{
  "n_layer": 8,
  "d_model": 192,
  "n_head": 3,
  "n_kv_head": 3,
  "head_dim": 64,
  "d_mlp": 768,
  "vocab_size": 5727,
  "activation": "squared_relu",
  "norm": "rmsnorm",
  "norm_place": "pre",
  "norm_eps": 1e-05,
  "positions": "rope",
  "rope_base": 1690.0,
  "rope_fraction": 0.5,
  "qk_norm": true,
  "attn_scale": 0.125,
  "bias": "none",
  "tie_embeddings": "early",
  "parallel_block": false,
  "extras": ["some layers without attention", "local attention windows", "gated attention", "capped logits"],
  "init": "normal",
  "init_std_qkv": 0.0529,
  "init_std_o": 0.0,
  "init_std_up": 0.0529,
  "init_std_down": 0.0,
  "optimizer": "muon_variant",
  "lr": 0.00759,
  "lr_mult_qkv": 0.4,
  "lr_mult_down": 1.5,
  "beta1": 0.93,
  "lr_head": 0.0133,
  "warmup_steps": 0,
  "schedule": "wsd",
  "decay_fraction": 1.0,
  "decay_shape": "linear",
  "final_lr_fraction": 0.0,
  "batch_tokens": 16384,
  "seq_len": 768,
  "doc_mask": true,
  "train_tokens": 152800000,
  "steps": 9327,
  "dataset": "wikipedia_en"
}
Each number is 128 + 32 x the weight over its row's rms, rounded and kept within 0 to 255. Layers, rows and columns count from 0. Numbers have three digits each. The size before them is the row's rms in percent of the matrix's.

# layer 4 attention value, 192x192, rms 0.058, rows 180-191, columns 0-191
097:109168162093084171095131049082131131151136130152116114099153083178103126127040136157145149088180158077161066086215149144086164086163151114161151126112147108142118098134115152118153149204096099133129153092158090145120092091111104129158099090147138165163201121152060156133100109163127131141119047112170105124125147152133137118126105099115147143106094132107110108080118092128041146147128131138145157120122156118163118081151165109106133105169111097109067123159130107092161105080104110152146082174200199122175175096180150127115185121144131148163087145140189162123109109140147094110
104:177117129130106172104099114120196143169133108146115114125141107130140169151144113120114075153133148111105173145103113089110133140124080115143122101103163089144093111146154039168152166115116125150136125079118162056106150120158152109122124150162106097175141093105160138155170108107103210144148079120124104131086110189082132133121065080148091138178168104111050158114131173112146166128131072189131183103138205148128144170109189177138156179117124145150129154135153100055143149171120099132082113101168144083183147126158143148107186091082133063126237101108134112149137108142104111104
095:096146192071146108145063120120102110114078145131090131139151116173128127126078151138093162127180058108152122111180182209133091108159119157121155170074078084176122120092171160136095086093089110231093166111140123167088157154181098082159125215118092148146129072125112106158104128163100115079134165133077146123123088150136156184108167130159109068136122144125173132091135123103083119149044185127151126159119110133069149087137116135128153143161109162149203098099099177190083117098148124122145155119100141157147132153144127139142102079128118110130154130135124115124082136145126099128
100:073218138104096168057149159146129119151139096149066133150059181105133128143160111101092188113080126128071148142133135157088150149123125108140107121141168084099113118100229103108097116119104148141179104151117148150126121121126149136115101136116058145145140163172148151104136135104145102157083155161152162104095092126113130126093157135107077166144121121123101198073098111107169089156062117146093163128186154134102116176099167108118140085114111113150168104099122098121139095139197054084127150156140123165058153121141161116077102133085155166099090168123117180166167165185169187128
097:078141157137132093119136126164098215041139114121111106104154105163152155143080092132107144120112167150113141154105120128108080100124101063102115157137139117100062126174159109138104148109143099149151152091119092136170091101126148121131125114176068154161153149115142126147160143071104166088125088129120117171120131142112088165160137129132113121104063151171082156149117121143146112117190105112123160122126122137177101212075129155128123123125151056180147124106138154191070074126085117091200025184133088074114062133103115164127161084101145149177149130111100192103105072100110104149
100:104153128100114187156160160128140118105174066101100107089158151080136112148165143124183170095169154088082137137137156131118125156133162123081079115178140156155074114108161194111109101097096090145071075133195184138125160174097089114103198109133086151107122140085109171132079158161057119104121120145079152142129192068156117110151168139177110140195120121141166111129137113117077152167183154093110197108151158141143168141159150169141135131118100119134084105098141155143105133131109122103123145160131131103109208116234132126188117132104150081093111126159123139088134132128152129056
100:128112061116133175117155141145147092073139148117109143145094181154109165124193126104186112127123134102073142045143140153131212135154072096111136158116164165165129122181103118128116067133125146120143153135125134099114099168164144073102134168137147166099059129066153102090175153151161111143109099176164085130086149115120133134142105108092138117151116161124069162214093162137176133074179084149112090143106097160145131121127111105108128086119124151060125078135124098088124117083099122119225140106136122186148122133167095107091115134113138097146070196094049100088122143080118119123
102:100187149109125075098090166082167196161136149116116169174118070133129112146089135075110153114122145119080166179136129109085120190137087136090149141146109148175136122129147110156149142179144172116073118127142170143065109147116168119159138125181108147110132084109150138171170187188166133044080148135116126176160154133160085142122154093158104127150140167097153142171124076129163179099151110168135146127100140124113137089092110110177141159112140091143146150103084119135155107083061139136099107212127123074093099140179149141118140082169070078067081120154197129076127124092134131078
110:167089071094116124160090163113178113180126121115133196131146088113096173091150186170129143117154150179118150171140104134188151165091081113155104172150175165155132091127146168145119092137104121109145107119107166136099111162122154185125100093110147167096137143126162095132145116083091122099099138170159093155096116173136163159195125185118130090104140085173117053128124172081122107130088117117118071180137133120123208126187119131170125142077151118094113116155141087110103119109135067086066087135170079173154072100163126166103092136183161149114026152104106117139134167134105121136
092:098138127118059164106122129199115079133146183126133136135116124128182133123127139124124157091107120075065163168117137107138174089116140174155116069110114199161152134130089168138119082096115132160102096126184138086086159092139106199128185093134156136114074086141103204091212115063082140122144127092096212080144156090104148187149134128116078160154113109123137168101151126141198158137114111067105154142139152115141153071114085096128132137165166151098098117123117122120202105104110130088151152152178144172184096064141141131109143109125103094134141134097137135158148080145173116087
100:130101142213105091158087129131154123106157134120188153120100112145145144148128137097124126113116120119129114081114190115102187118125100147164135065175155116185214145111134106096104098124102125140154151130065129123158092123118179116113099167115136049108092165191079129117147120146109126119148123126079141083058101118207098114137103069098174146109118113118150071081118134100088129111125155069140054144097114142064145108129231165091124128122170108039128130134113162130173125116099129139156181147112145161164138107127159117145154106137125093096118127141149117087095081193162071167
103:133179103079115104133111063142118120182116124056155096138135105132081080158101165116106134085131112134137101161147086127108102128128157135138163170141148112212082140149101116138119150139150106127150134115173158122065098165133149103111151129117114142064111161096137137150192132091114125068130084138096137122132059151072162167098077115071176115118110125091185118183103163124161133160205122124128112171139088132129100106100111135205112131100072111157150139093133069115204109165187106086117166128123115090121077130087165140193099121112110108169147081097064129096210161132123141168